config.yaml
num_hidden_layers: 16
num_attention_heads: 12
norm: "layernorm"
norm_eps: 1e-05
learning_rate: 0.0108
lr_mult_down: 0.7
decay_fraction: 0.652
Each number is 500 + 25 x the weight over its row's rms, rounded and kept within 0 to 999. Layers, rows and columns count from 0. Numbers have three digits each. The size before them is the row's rms in percent of the matrix's.

# o: layer 2 attention output (transposed), 768x768, rms 0.0808, rows 85-127, columns 480-575
# v: layer 2 attention value, 768x768, rms 0.0922, rows 86-127, columns 480-575
# q: layer 2 attention query, 768x768, rms 0.113, rows 128-154, columns 480-575
# k: layer 2 attention key, 768x768, rms 0.11, rows 128-153, columns 480-575
o85 108:497583469483544500491543505483485457517516494438470497546522474473505479490509498490507491527486530546538494450498500520533489510540532463487496525443524500482480449477498501516484502504489476515499531484496467490496485483505530514496476450525514495468497451515477514495530500464518512538
v86 111:504468476501422513508452511508510493549517516508523495452527524497555476472504521515546468468472542472515495528491498475543475503521453469507514535561495471534507520497506510528488481536472506492485504532492479512543487515541529497496516504544452523482503519511511507544479517470479525537
o86 121:494494523487537495498520472522493517501475482469532539495515507529483494505516478476518539487469475556517491499460493544534470490514517510483529504474512503472487534510502415523501501499502544474489504504493509512489537460479486471545508502518485556503499489497497526468518482479534498517
v87 114:478514497514486506499448489500503478493490481513472480499516479510518487537520511479513493491487500535494478457485472475537505494546444510510499523506507494468493447514499505543506463524514488501530501473496497482464535523516491476475554497461445528498466518492492508518527502548496455493
o87 121:501500526491441502450531488542486502503492500516488493522492476477464510488490475514503508505493502442502500461490489478521536476472501496515495495555522530519488532520474508497517467458483493488538512498465466548492479515473486521502476516488514509504469484512484493454492499511493524533
v88 110:492477512507484481505493507451501479506493498500495493545506520506513491474541497472477508446524474540525486506508565456475484503486506519535468534422466503521501496507525453490483530533487484468497523562470461535531510536516486501495479529472506481492495519483503486517512488521469512498
o88 118:476504570474492480524498487539483496482501464507504477510482516524507432542505492508492510518470516516465480478485479478507475515541526461491493477519514473514499460518521528499465501499515518502504474507460472539491477509518454538492485549548484516490497491474512555538467535502522473521
v89 121:498547470526531534490492503516533521523493495520506553464521525502500525504466498507504514541511426532507480507517506488525515502535505470475526480473466508516483488493508490483522509484483480533476502533502438549514497551489532501447492497481506482504453494507500489522515494481509542521
o89 123:503471496531530511504505473504476487519493482476440494493480482461490502552502484507534496434531525493483485479525508464513483508492484526503496565506517427475516554546516498571512509470466534519473540513447491500499480507524493492499505496494445524437522496503489510537493516462494519545
v90 110:513519501523529470501498495498497523443509493478491461486511494459477451485544518477479536479484513506516495483515481525527456500478514524494490523484545491495534484524515515456488515482519475477476522507503473497485529501465463473519496537523502478518512457459530516476491492475498482482
o90 115:499520471467515511457487530505495498484472521532547534510515511482512477462486480531495528530485525502489493513510509480468506485532472445562490462484494526483493494531518526477515466506524484537497488522528491510496519474499486492473507501495494505495496475484535472522524543498523498515
v91 103:497492498495529491487457498473498491509517478541527525515511518551457465490486532537529531451468491517451484506438471528513527501521524467474499504564495476528499516521511468479479489472522486500480494520522485537551507471533497503479496463496484506426562534500498488500477479476504507539
o91 104:499443512420528509527528545486494505518524494473495499525518486514493574487497476463494521469537478515545504493531505528502506509511468528517532503510495476526505511495503512549563487483494501519512521478518503536505521465530508521494545486513507476514494497510483494508515500510511513498
v92 106:486493511508505457520514516570500496481512508527482509478512478527502538500476484492553495477503474499523498447497483552498542497501495485519527489543555504488491535466552492483498487501512496502463520507485527535477533496519505541535487504483463476547481493537508469488511505454509514524
o92 110:496473494474515496486497457498512494493506453521515509490526503514484508502483523469492515472513478516492536522517489479498478532495464522506492491507527473460537571505539510516504486488479505492504488532454488514539406521460483467463525510509457502536500459479498493487522487488490502529
v93 109:493494476520485503495463502530501537484481441514492470488457475486484536481501534485505513494492452499448517522505456534444489454507509458493568506509448504465495487522463473514472507502546485509515516470482510507529494527476532494486466501505507520486510463496492504496484506490473517475
o93 106:530537476487510491496517481544496499478497512505487516457507498451435522478527531517539508520542500525488512474496481488527458481478487545514473512499555462540487551466500524508501504492534468499444472517479534474514564479479508509498494514492495477491479515499468505512488518524516550465
v94 114:503502490503504480512514477503502452451524501467502480545471522482485506495501486533447517489518466505506506464485474524488500500505511510521486489481518537481493527496498537530523518478522468479532475545509504488456521439473515487498493491492536497487492493510535480456511511509520491499
o94 121:457463484484508523532500489482496482495480540514488548499472494487536510551484457493550495505493534503512461516524492508481464444484444498497524559477482462451499518472514466471488469518489505512496507535497520491519467486531461533477505493483509539491483495522484461540500455517517481494
v95 117:485478539494497530505474540460501519468550459497515500514538501494475569518472488528479516519514504523486501479487480492524508519520523475459504518490501531544510478542505441500545519504476462467471473489491506522530534480474460439516470519557519457493482521491482465535422471528507514480
o95 122:494477478523455502493488470514504493506488487483494528505534488574535566513486535505485505509534508501489508489460493442535474524505523516499546526493552472470527477498480517501508468507497525467533518521501521472503580504500505511487511505495501503487494510503491455493533499464458472495
v96 121:519484516519477491526480508499473471504469493462504478469527497526529486507472501520501491512489546496497498452518532487499501525484507533529479508498520473467464508532508491501488468495538521465545488502505488495474492487480496536515500489450524516512496526496500513481466525485536434506
o96 130:488518503491469521472497459476537492519513485527455454498515501507501536511539471480501475500478495511501491495507504526477529500518509479531496469483520524512514497492521520498472526529511445505490496504499488507528503479523463524489527492437488500541516499539522501538539484527517530440
v97 117:528474521483493484494465492558492482496540482521528486503522544494542493518523489542555522501469580493516445547510514506482516497424471534482494561470537492510509482509440487463465540554486562475490557533533525486475490465530484505475502519526514508470532458529487475493514547508485466498
o97 121:533496487481572532495517520506495469523507497493539522490505495509476526458533499488501536505509482506545538509503518466496520485543473469517506470487492524494526489479505543527510546491516520469474522509521537502465527495503474500499476519504490498544529520513493528473481474491488540515
v98 111:488528497457521536483468496469534541510512488451480467460499535496473465501505492503480519524488493543504509514503542515521531508517468489505526497480493509494510480520493487539463489510485519486532534494470527501504471452509560544467503496479494503507470497454507503472498511498505549495
o98 107:476518575517456513483520476502499467501473547497480479521511497498507469534516435527512541423506483492522495493502491493487489515468562510470462521514480486512516528494457506508470511476505472451508496489519498497455546531510497521483515490461485497493516541502476488501455520498475497496
v99 109:530531489506494473479492516480489457472499497496492499502488467445461489516531479496491473489486476493483502501520515502501439474501476490512487520471481461506480529480508504498454506500535484485531478467493479484494486518494491512485498490498477505520466511455519502484509494527507517530
o99 113:507520522523494509540509509499474502491478456482458507538511504468482498489483504504456484462532485451501532523506513506492527520503528524496482506539524475530461526487501502535492509461477522493468499498488474552477465479469488508479479540458445501502517526462493480529526522502495519490
v100 114:524496509466504451490509490490504436482501491513509493540509533510501515489494500495533504507510494535478462536507491511504532433501498426498504506462544508474490445503442504518537525491486472558489529507499526470503505520469505489466534492457492524491503462511520499525489502494442503499
o100 121:463501488539525483534511485521494510561538531472462530473501505499491540497520497494515524539509492479499479498523540484487483508468461537528482518528495512501468534521510500465494458506497484515479496495487509519526503534485492492506464514539506500517498483542543499473532503498523539566
v101 111:482496475479499508494551471492531503488531498486451497478546530530496519502509494512460547472528508527531465514499463473517499493490480482507522504513472546553489474496524489539471516504507466497482455455498457502482486512542482416495500472485489515482487460522484503504524440533483520501
o101 120:475490492479505480476482521510484477506463487457540478551442517495520512500527555499525522470482496501488538505507516451476510500495492525516504453498519476488470459481473489508558492466521491516488513487483492470500516481504551514497508475530473504493472530471506502527463540487510523492
v102 112:510516469549584524514490533519493519532520475478504495447512470533503483516508513507524467462480504486443529498462490481494509483518486508434467534532479512556490510475488490456477492506518526549468513460504491540510520505477505484468536509454457479500506472499484491550487515470494491488
o102 116:488551540454576523448487493474527517460495520497460473510458499472518503522492482489495506497487458521538476468508522511523452528523535497516509524501473467532458529520486504530510510519465490496551538481495473527532521497490479458479490474523497545522493507509445532479482489455516520501
v103 102:493515479493485483501493514474487505506457557490496486495504460512529487478497467523510461542519534513529481467495524471514481496474458528488546475487535481481502544483508482490477501559528479527513492497545525500478501488499479501510518473510477478508481468461421500506483469490498519484
o103 105:513512528513495501509520450482519453503554479480519504501549473490493471458489512515499472484483505490530518507493507535478516519530558499482491486480453491471497486501476512500489455480498471518472488481496502472486471487497457516517465490484501523482510488482482558517531485438474476484
v104 112:463472505512507507531521487512481471493504491516501514503522484509467468511493500455523496478471489529551486410511474545490474494491475481450510496509488483531516497494531515476506483524516490455490516514506514500525554482535498506481510531518492503468508530466501460512474456497503476550
o104 118:493533523514512496555478479490482484527514489508488465528475510501528521528478587484499515515514449462486506499484495476518509537487484482537500473508564498508486474514489484520514509475518438524528485476479480493522485511507501507472460446495526524492518486518488481502471446514473462509
v105 107:508525474483551537527491493482482473479526527517517503530514450519482526523482495499511517509521503492484459514497494410524520480512527523576544536477490525520460518454498492477491506488490523480506485501493509489514487525515525482494487479522494494548542472505463487513565504534501512474
o105 113:485501549504495519482546497531471462442537483509485469538538499526495507490530481481476502490512495505488478495540487483505527489486501457483511506528492458514525496496458502486500484489488499477514488524460530520496505536486496489517486518455510516515510520514482519515513458489512494501
v106 112:516495544495528544479484487507499489556426495436450526480468520472534491533499505502496546503459546505494499519481532494439523501531473542443477510493521518459468520475499490480478503490482532516491500478477483526511512513483534504507481474517501531475549486511466528505490523453519484494
o106 115:528552479501530488492491562508513507528496527506475542473488537520527526476527490531492521524464490499490481460516489492463511520498518488501534514475464492471510525504474475491536492463525484520512489476480504487439484513509487449506465498474497502504491490490576530486507457504474464482
v107 110:539517522475497511538496465522498504473465496493505531545516472540534523470487476470507468517479513490522485506542476508509465519535504495545512503557548512529472523503490487496484516525530526472547476517528568501503510510492539523495538499470550471489481491536484455470507507543471457536
o107 111:513436470494502532548515515502474500520521512509503480481531535507483513549496591512524499484527507478478484537523475452499505517479504476453458478481494478505494530507466515521523530518507485486466471503499496490535473501496508473500464446498498475523549511533497524536533492495493504532
v108 108:473475493484511490472520505430496458532506442463516502463486548471496481535495495491492504500536455481491524474500473493480538498533482490485463483486477492511518460532521510510500516519487538517536509507486492498512495480469466497454497464470483524491479528456431520504481524502523503488
o108 108:480518541515466487505496516441498534486499499432492515502517501444498540528486475490477492521488554530537484471478484563491463469485563513489528500493488526495473483459503525496508542533492535508471526508527493539494499482489529488513511505491496479478509467530500482492528506523495440528
v109 107:554503528525499564508488478520512470480494506540517467455464455495490492429521499483471506499474535478478502484494558482458521476473492520504494536477463508467516443486536515495505482503522496482467450535533504554513478525562493534477457533490514530537542498501499556504530511500481490464
o109 108:542489481501498496496491485492467502508447465500484499499492517487512511467505446467489511505500472488521508485465512499493522525509554480508514522477503490516513489516492489521456491544469496520557510523503444492451524517532518484487506528517509503502460489494476497509467504498470468465
v110 108:502523514497517501506523544466489470495518526533530545486504486525533519508493511542525507552476502500483502520521514506497497492468501536513497509488518525507492489471530512476530510480519508463455488512478475495473542495489508470463493523464444527511512460503494530505559490482466548475
o110 112:555468465479588494512483486505482480498520506476443444555512496518483469489511440508484504476517477494482510519499497491480545551478478489490491494483489496503532451518483500507511516493492486513542543506460517540502495539522514508500512531548506481505477497495509464504430500495491473481
v111 117:499480490500462494497497452539493459486496496512491472473508560502478550478474508512496535483520472524495537462478541559524508514504500524514493499479519463470523491504464501466482511490525514493548501523512487544494497509518521566538447489509539524522502502496471498512463514542528482501
o111 118:498534501494453510511477494516499502495492545507484516493544477540505550493507520474520512498502547471499502455462499476493471495495499519488466504497465486503491505496525519513471518486525579506505493531521548491510561498519474489472497511511488516555515474472518473498575506535493480511
v112 102:488508501497502526494505512507449512476483492504536500482516509517509507519483486526462494491535481499484518494518478496504497554543509482516529464482516502503486498460530503487523433522539514518508470476478470496520494495542544550482539473486466510509477502490488549478525448538496538514
o112 109:502487529500471491492497491521501519527482554507434509523500552517526489513481542491490458489489498503514490511533495497462473540462505494491490493540498471508551508538463507523527490491501484518524517522470521481524502495512514479516472459486520524459492544467490489508552529444496473425
v113 114:501482496500531504511479483565504480469508477506522507511476452506514461460505514517504463503501568500508483505520486504526457512522510519528475502487479456500506488509472526492516484447545499561510458460489494507496483511516512541515514545544493507507517524558526479473528489510467485522
o113 117:515513503518517520486496509510497508528504507476501490539491468484503484535504539527469494519475493498471523515509517466517499464527507457521514469477520496473499506499502538487504495512501468540464440514475514483516470480498512480508494509506515504533465519518496502504555513510536535464
v114 106:512529490520461532475476447517495513534510539473478503518537514519532491494442517482477478502490524500500494492517482527520481542531487473443536447531502501494509455497477495454500509522456491481515507483493481473490476485511513522518508498553511508479517489523466528490482496494501463447
o114 109:508491488541514468518470510543511497522512496471567491488485496503481502502463548510556509523535505510521480496494507520521494442463527513513487551483471532540482516462498498545508487496470534483520530520520524496489540512517511495533508472494490557532532486461496506511467479524511510516
v115 106:500492470526515555539491516513507547491529501525514517530499526477489520490491506489512562503511494507514490476533478549519564466492518505536541486493489502521512518526495507474533477474518491514469522504525463473508513491504505516539544492504468517485481487517497477483478504474501503453
o115 108:502518509486536483477492483501508470478495468478493558506486510538525477460489540485482526501520475488473504516504490480537449484483496537456538519472513452475533530486464481505518530518486476512503502477521510488523523476509445517525471494510526480491535505490542523519508460528501489473
v116 109:473525494511492504495496509438513516536507478524490520444444482430459518519468481533497500517474479508515497498479516493518414465506509472418481459492516459511494516492476496508510499483508496491509447538496463516539494527515499497487482541459510493521524488515477472489502472532516559527
o116 112:529512507490500466515489538466509490494501521493474462502549534482485558550475517481528504470515488482477497492471502473526546543530531526525520534493485485507433462533497488515499520522499526476486523472515421499504467507488500506465538475459515491493493520474455471497520537526491503445
v117 104:483512549483518491487542521456493558481490511500506536526522525478524471509487464490539543439475454510491475537487492513495492482516552526493470470534504479565526512500486538499488532493500508527510489516489531505465512514529530490445515472512513514474555500515479493495474535505487507505
o117 109:494498462504514501500491504494503512523512502472497514464493492536512526508471498438448537475501486469467488485492467481527514503511502464488544530452490482523502529465504520529452523512504546516502541491497487518485482516505509488519501496449491441508509512529540506482462487508490525522
v118 111:503498516499463538527469537468518543469492473493505501496540493494501504477498527500478462520531524485525503500498493480514519574474494507492501500484476456533502528513524501475517500485475483457493430484517465509495476512529502454466452474504495498535513530476499519462494447501496480487
o118 112:485491484533465492504502511490483490468430506538506491547513467567490507522508473512519497529441514458482501509447495458511502485537451528550489518513549499465494480493480514514537499468491500491506495505511523499514539500519522539496515499526488539484500525498514489508492541512484532502
v119 104:518478556506489490494459470486533506465454494438497537470509417508472487461506494474563487457536500504458494499482532503518462520505532498459503510546528452485458447531444505443526502489494439482437533463520495524458539478533491497515492500521501564471494498558548508520503469504489518471
o119 108:505566484527515545530518527531562493477520503510486541477522515493538509524499536507553471562493488459494498498500513477491522522486491488512470536462494544484531461460531503534492479498523546475462559472483479495492499483526495523479514510486506483459488500495499469514511502494462493502
v120 113:504497470546485529495501470498470527515550508480497488452546503491500481488486488503540541521532489458475505569521501484510508491514522486455498466485528537493509488499499503460516483499419509520510565491464536509498504488486494467476459497485485520512528443494493512507509542509507530494
o120 118:504486524481527506496476495512522466498484494491516525520538495537506498490507448492511541477494529503497477511511531517452492515500483512461515503506470476506474549530522505497521519515521513446519505488515520492508592474492499548520516534485434510497502488457491524491468496440492467551
v121 114:487495461482531481496533488529508446523453501485499539472460461487500490526510533517498513536516474478549512518525455530479492498498504460522498472498483447522468449470494514493452491506513499522532486501523487520507531484515534501498510477515527494528516508519489462493521480508493525510
o121 121:509527500503504503549512508505502515503529459501498506520465512472490514523463509474489482519518479542508530500529503484510495498491499480501539504514506546498521546500494481517488520475495533488503532509494504504486442510469518456521478489522451495453467529506449497529477510470520488534
v122 103:493488500532478528512491514498502487500526484499486482477509529477498472497515494486528474501474503487476493486506536489500507505505500506504514510450506509453491489489470487516498517540490526533531463480511535486497482503524521470510510525490508510491485502472482498524491507536455484502
o122 104:491552503504456470488518462486478513509533511517489505500555507466531536505509461492497479517478552488507511474485510525507474467505527514542480507505492478483535534510478495500461491523517515520480539493478493503479531493537508514476488505486492524446494528513504497499501491505450475473
v123 112:511478511523515556481474530508529491564501515530523518453485448487505501504500528517532498484467479521435513499466464479486488503475481480533483511528497496523553463500509504527478525481523504530476507536491469502516544497515503502516525478561466487461487498470494519516530527487483499482
o123 116:499477503478546497496494499489536566452491537496485474504505501514477517471510475449472519452537478458528493461521495512532500527504486476452524547489451501512482482472495488478504491519447519560493512462503457518514466531512548481507497471507529520509483536488478445523446483495520506518
v124 105:525524505477489575497472454549467471506469470457536497466482475460501522507489516467473522504508515467471448514517492495538497482480491500515521539502512475496525522522470504532463493498498525513484501511472512514532538518539511547492488467478528486506521488508460494464536510452504515508
o124 106:504499517482483486509499498502527482522500524522536521538498493493512533522548536512448557463486499514515525510542487501517519511501507517471534513471472501515522499523478459486462494490481523531505532513464523538492473559527497498478524493509505526480487501460508504475503477521530469449
v125 115:526513498467522474528488451528511509471478501519554502479517558480501471463537524470439503502507531522527463543538487497467508456501480502508547556487475496466528528472484482475503522526529483514467508508523518434512489541518478503518484542526534481474456495439472505488542522560477470536
o125 118:502463486520522511523521535520470487522485497461552537498501485531498530515525538498498517525525475532480476510496508506474554488471506479534480466504489468499501477501502528505504487547465479511487544506472478493463471495474466532488508486479525479507491499494496522511436512500475532516
v126 110:529481526465530466502468498481488485452484466501487516501460514494464544480506488493449507562542471532504497522512461498492508487487521500495518490512530505513490538511463499485512520469481507516502513466464471523479533514478513446508492500517500471550468552522514488479491469457530469478
o126 109:515497490564516537508501517471563497467497511476503483507521479525472525499532504496503547494495498510494498527525479513536550505491465512520487561505486479521500518452527530490499516497513531516503481486502503464453527500533511476532525505482468480465475511519516499505501505543482493515
v127 110:522482538486479505479481507528504513492549507518544507478490494543498481523509520527548488540514484523499519497516461482477496503527511517533480508508516520463492519559543513463469442478489542471519513523493496532513501489512490489489508514492547484545493505515558526509537492452518473490
o127 110:503511486490516477505499515462531476467506477493461514517472484473493477501496501479484493492530500476512513503522459478498503480493487471487502531498493525522538529532498534538500540489520512478496460502500479511522480494483509479493506545528487478511511474521505496506470543508470497517
q128 105:545490461523510496500482511501560488520489527483509455503496540520479501502522490498558492503497487501480468485519454500470498500503501545507464505488466467495503484495516475520505495501510514498474470494499516512498470482464477498503523504506517512495524462513520499505498449512518532503
k128 102:529490501506464465519511475527513496505504491437516469506458486503542513521511533487483535473513480486469497462474481482497490483550496480501489488513488531494498536482497500521459474500503525482493517490552494476530482478507547473540523505545508476472548513515463528499527531474439478520
q129 105:502484509539493482533530423477456450513518481489512500516444520513489462474518513539507510484508469513474511489456484535506490500533489512502514512492515525477499531538524570530493504496511512511475481481541496524456492547450496521482517486505472487478501484518474479482513519510510503481
k129 107:474532498471542511498495469436501505479483488528495485506472458475518502505511488544505519498476572521508536488459490534474480529492481523432499493532520522454526541488504470456512482526522531476499453538451490475547502524541495504504500557475490469519509497523488518485503522452512515509
q130 109:525521507518496519523491503537479480522507470524465516503532486570496476493466508486525455456554490511543498523503473480507537488469473485468480504531490487508553459573497477480448513503461506550505552530491560477525512493494517525512497517541490543513453476489518523528523477488470481500
k130 105:480493482500469486514479509512505525527481503476506502535512507528508522460514496494466487520483522499492494495483507535538520537509530457477486481467455538492497528476485495519479494507528530532491499480505473558466543490523522509506500467478504521535475534476510478525503454468490519465
q131 099:501452522497494515502531518470539492503534488498555506529466521500508511525475535512518551484481471541529489525473511518498510523480472537501496500518533541541478480496467556513445512536491509484485509481490496461476537475467537532499494468507435468478468484499512493550531536477493538508
k131 095:516474493481515494494496517519521497510497518527517477522511504518461511503524492546558508490493512505496535508473500509482511455431503475511504464503508487513496445563502493551464503499516476526490506523526538492479501496539512511441549531529518469498473526452503482525508483468546502480
q132 099:526494416483508475520513496495459490520484502492516486490479523495452489493489478512573532551471501472484473519471495492505492476459551518497464492512500531493504564495502547538473467466496452442500515512485491509456501533527509496492485525477506503465518473511477497509439498533499493504
k132 100:500522529470518530510485508511499490500486484523513492517476454475539484548501444537530516449501487550538479473530490509522466477498517513507489492537488461519466464541500521435496466452506531513520476520510518462567458503473518509557490544489535496506506491553485530474524529463447514531
q133 105:493500459518528469500514495521521503452496483537479515478487457498512423503551532484443500447443488493472513477478497510506483528492461474527559493483505519449500526502460520470575530479497524475461460474476509492503512539523549535493511520509465518458478530518444479483512530466542484497
k133 100:474495534468479462446508509437500511507507531487467465478518473510522490510517484547501563537542509493499523507480500488550509472508504477509509523500508493482518527525508476455512491500471512519494500508479478533523460507466460472486525530532540493522552486506499507520517547497529498484
q134 110:523516534505532498540511503473498483459514498486510479485490520509538515542513471502476472505531511509516492505468512483443520506509491461530527519517502470535512520439479485527481468504477538504496540476498509479483546460501503539500509530504515449533522483500495507512504501500476494487
k134 106:455450461502445515544464477510520448572510525461479478521519503487493470510484481452500538503484467493524464513544489463532483519534485479507492496487511510514493522525498544541495511495487481452458529441489521483487532517490475514497534485479490517502482505484521529509539479516547496526
q135 106:500528567517517511459517557573519512504517482516494545489513514518512502507501469457525476474516501508493487518441477555503561478497550495476494504514536503468517524496476498438523490510482533526515544463515496511529474519496521473494522505490517487486489488499498487512500533496501510450
k135 101:495546485476467474516472474498484501479488482463489487487555509468489515484502496487512480509449503507471479530499513494490477497511480490503469518470522508543480485512472512495517536490491430499482516498505505522494474536494481478476525507511517537503521505476519505488462535528500523519
q136 101:469491484517524449513486447478474482476477522497534512466518529502550505496545500479514524540450479495493513506490492481505470535524546494517489495498499486488545500528497451499483554514547457460511516480513488519515520505501442537532498509523477495537525513499521443502512541481495454500
k136 107:531522529565572519489499484503501510505479511455465510521482503519482488482520483510461476515502546503512525480416531460410491519457501544497491509501482501486499507536512487477509522496470524497517530498484517508484505521501496477467503507517495550508488515483515473497499507502507494516
q137 104:502475483475517511499548497558496531513509523512510527532485497581482479464553507478529513506538481471496480520484484477567500526495498423493507485452481491493490530521499483470537503510483500502507528488511543496496515427482500520471508486518483531481496508505520468497505502470515499479
k137 105:514481513479477521484516496502453499441455508485506545517486486543520457551476507492507513496529478527489480496546495432530525486490520532458485520488514442561496451473489490529445505504467515529505462506442493505491490521506506487521472529482494523521494517497501492488526538543480491491
q138 103:484527531500546526519510561479509484456498486482508511496476493502488504471505509473528450511532468495477488506538505517542479502485507483455480474511488532510483493520536490463532476421501523545506490455524468496472507509478490463469507496502484515559482515470539531518447500539494497455
k138 107:480509487516524468488483470485486480502538512508470490480528510476476517517504531487513544567480546507454484420480519500458532475488532556473547482484444496500527524487457483496509516579484467506501518472485505485511522470494505477472497490490486475465537480503494504485522508493538512533
q139 102:515483491519501468485545509497490520513434495551557468541491460514470510497518524494502562487493488529495479512514538474513481505517492504506521520506508483519456512530510479499495525537531507504521518491523516532511441475505543473482522462499503497559532516496487516461537487497552506507
k139 104:514520472473511494506440583473512519482479547502467504544487489531517484480504489538496496518538482490505498502472516473503534514523572456468492544485490505476531508480477493530506492519490549479500478529514487500478513490459524501475526526511484466446453479511482508521521507550482482513
q140 108:511512484455492442475475526492528554478496494530535495520500528478539498509475493514506548494505521504481507551509548492519490456537509450495496485518491457509473510484506529498549497534531519496486495433497471516534469458500486558459496469483491481464490474524488500461519519494498520486
k140 104:507480516532449496476526503517506424485461522525475435454503501479476481506514474471490515480499439467521496466472476489523506487499503503519478488498493507502519548468522519485467504443467513475489498470500471469539552513514566512483530491501488523497486478515443502508520506504493473495
q141 109:479500497503500531517493497496484493500486510507511481474454519516537507506526500500505517515498515529527522446517483535521467533510533491483502470474526485508489497517474495486469491524513488513507503470506522512505525462503460508529498507503504514527533490513498450494540460497502517455
k141 100:521459493554508532508555501533510432499524487453546490497489483475482478501502531503492512512530509489446472485551507504455505459512486514491524488478489466526529485472501493505444464466523490470542526486509519479469477505477501527483540509469534504457505513505514498477524473503487488511
q142 101:515481500497491503514488472472477502522491499466506472512497506489448497478503482482538567567551481466505460500510501547515497470475443512489503515486492518475495477487542526502474495455511516479532524523518527450467496500482497528535527467514524524481506497469577467536491496488458491487
k142 096:490483496511498526461456518519507512502486529491495474477493480494524530483495503486515522514515473460514500461529494507490501479489512450500500480555445501524501518505497547460523500526473507520520506475513465504545494545476535474505528511486519540480518442516530494497518511515481484533
q143 106:517531532529511483487519481507534500504498468470492497556519498482466558491512507465496534516523458478544482516489524464503499438511507511461461455448513492486452504523560519467540519482472518520503554514534494503501503502489486498474478506488523480490503488486497513476483515504496525500
k143 106:482508478521488514527483483512464531483480497496481504473495555495539494494501513507470515489443510520521515487506464491509478509496530510485514491543513496543530463484504465527498509473474511505502474513487472479493512507522510450471491552478444506482479504485476466491515509553519501497
q144 106:516503523505460521512536503496532452456535529503464451500518476464499502508487488501479484449524511481512540476467534459524516544483441548503523437502470551520526500507492478475481505499495506503508503483505518466497467508523478503463531568506527451479507531522469529517453526481483477497
k144 099:473493523512465502542489514539455509492482511522498494530507529492499527504470486470463507499476513498501461487498459448482473493499494478496486565529522485474459480482496481533484515541519472508539470514486512509511497537514529475477497489467450517551495499488498488497472460516489492440
q145 112:490494517484503530437498555503505513458548476539496519465487531507473468480475493469475486493482495506495471525508509474504506483512492470466482505514507463525514502502487504497486503475520537541497504504490496494476471476442503495490496510487513494474505512495524502466487524512517498527
k145 108:558539453475473453520502500470493503492470500503508493516436490539486525508533531462498491518510483477508524487480498558508490497509561459484496486501512527528468531512515473513516467514486490547460500512507480522546566525545504478513470449534468479552507491472500491503519526504481500496
q146 105:468497442508546505499463486457481459466491524478479458490498510488467474499510566510509509489513477481548473538486505459473503473451522477468479441445487505478476479498509488521499504483555482534486536490436489469477521492504529508496465497507522479498511520490498515518465509509465491519
k146 101:465476460502510541452472474500491522501493492514523500485545531513527496542490526461493512506462529521509508498530446518519494484507515533501489505527457499480509512484517475481456492549489509529533492466507505498513496493500541490498506483479520511511512502491531520487523501508547487504
q147 106:505467521472496492521508488479534456502453524503537471474552484471443497498516486465502519523472506463498502514472517516501519471479511490509482491508519538490509518521464476456485498515504494465460463505522491478476522484515498508467541494468474471527535482485503495496503497495488514500
k147 104:491504533535500502455487504500513506507492497506514501559463498532495492493477515516521475515524486541502503470499501526526479494503488509539501465515436476497484509545502520530495488494455495509522476521466486479523481493509511478488535554525522479546442497491417513532520472467496476513
q148 110:444513532480536528540510534456510481484479487483474485480521453536501491485482475507501464514519483515512473497504497480489524442534546476463501536509466506470519555459463488518443503519505528500531505474491483518505512520501516515511475514499462494527496495517519497520470511502492516468
k148 106:522504479495482419487520504461533494469530443481523509457507522526512485526494482469489520460501530517490542502495480527482465535500449526465567484506511512506484508494476492483493543526504446519502491503555504512462489486531501486489485483478534462490524476483474540528475550465499512511
q149 100:494507457514472510549516514504510531487522536506499474485499450449517476482512551492481482483466486487464528496504555523484494506510440540520479501484500541503499504477479507509492516508497495516486469501451493530534520525516536511478526518496485528511493535480493547540555482475519524497
k149 096:468476485507500473497450531463463485465470532520510471511525511468506534484499459495520519473515495479500491490499514477507464473472519471551522509514439528515493492485492482480530513465517525525485516469481508477528495509457470556524485516511519533505531464513477488488480527506469501469
q150 106:478513549445493516498468478480501492539485467471481482465521498460488501509503515497461517548448509473509521495516517481494472487512551479502494489456467501532530522543509469530489526496489473515496512518478469526526548536480475453502506523483567460472517467513489479480537486521512447527
k150 110:511488486535521564502529482483529510478529484532474507498488534476499504471479436492517521466483510488519497517551495544521492555469491524532533494518519500515490480454555475511490489454513518503498487482468504473524534537511441489513539490499424466462474518498524462513467492479516512486
q151 114:485488433516480491478531508506523484472532527529496491521494492449493470492563513467505527460464503517463549488454508474471506529507507501476540526486466493464493491514490522472536483439517469535500501443473543452499479474523556554486542509490515507469506516477501496496539482513578498476
k151 106:497506537509492495493504558506493534489481514520503542485491481487497506491516508494531497538532517505494494497529504489513522495503519445506489520504508504483504478475493491448517489498521546469491515508500478523506480514476493464464504441477480517474488481482503523502531552503496497467
q152 099:542476453465499529537500493462528502492501507486513456487490468492493510503519469513557557482478503530482506501481485529465513548497552498517499441475497539502483500515490474531497474497491476463482466505487504477501527523536491488483493485487485450498521495525513516493538479554523524497
k152 101:521496528468511499476522450532466532532473489490473511515510467521487509520461563483515501495539491501505460476551517458474471463513488518526498494497522514491487462463483508457467466498515528480514481460437536486478420514478536451544496494503497471478523527488501502479532549473496520476
q153 110:470515509461471493478489498492485521522503525492493498475521486470502499480468538501465468524452481486469445506542476503493506450524515499453488482483488512503538551477469496491511494549491476500516497520506466527521512497472506489495457456523502526502521498493511510442560481520508522568
k153 110:537523510498487519494495504505490513458478468525496483460481476526549514504480489509525516518509479483481523525535548499527478492503505490551547490459500468507519536496494496479488503500464470498483490437513513455472514508487511474512492553479497509523524452507459503546477511494483477528
q154 106:475459526544533542502543521538477499510497522530506507484489478502468485507535465462484426514475546508504515480491514509555446485488537495492494495498526503539502540455528491513500493524555530472449444484491482531520512488476499474486508544475513482550525525512524468506437478499521531449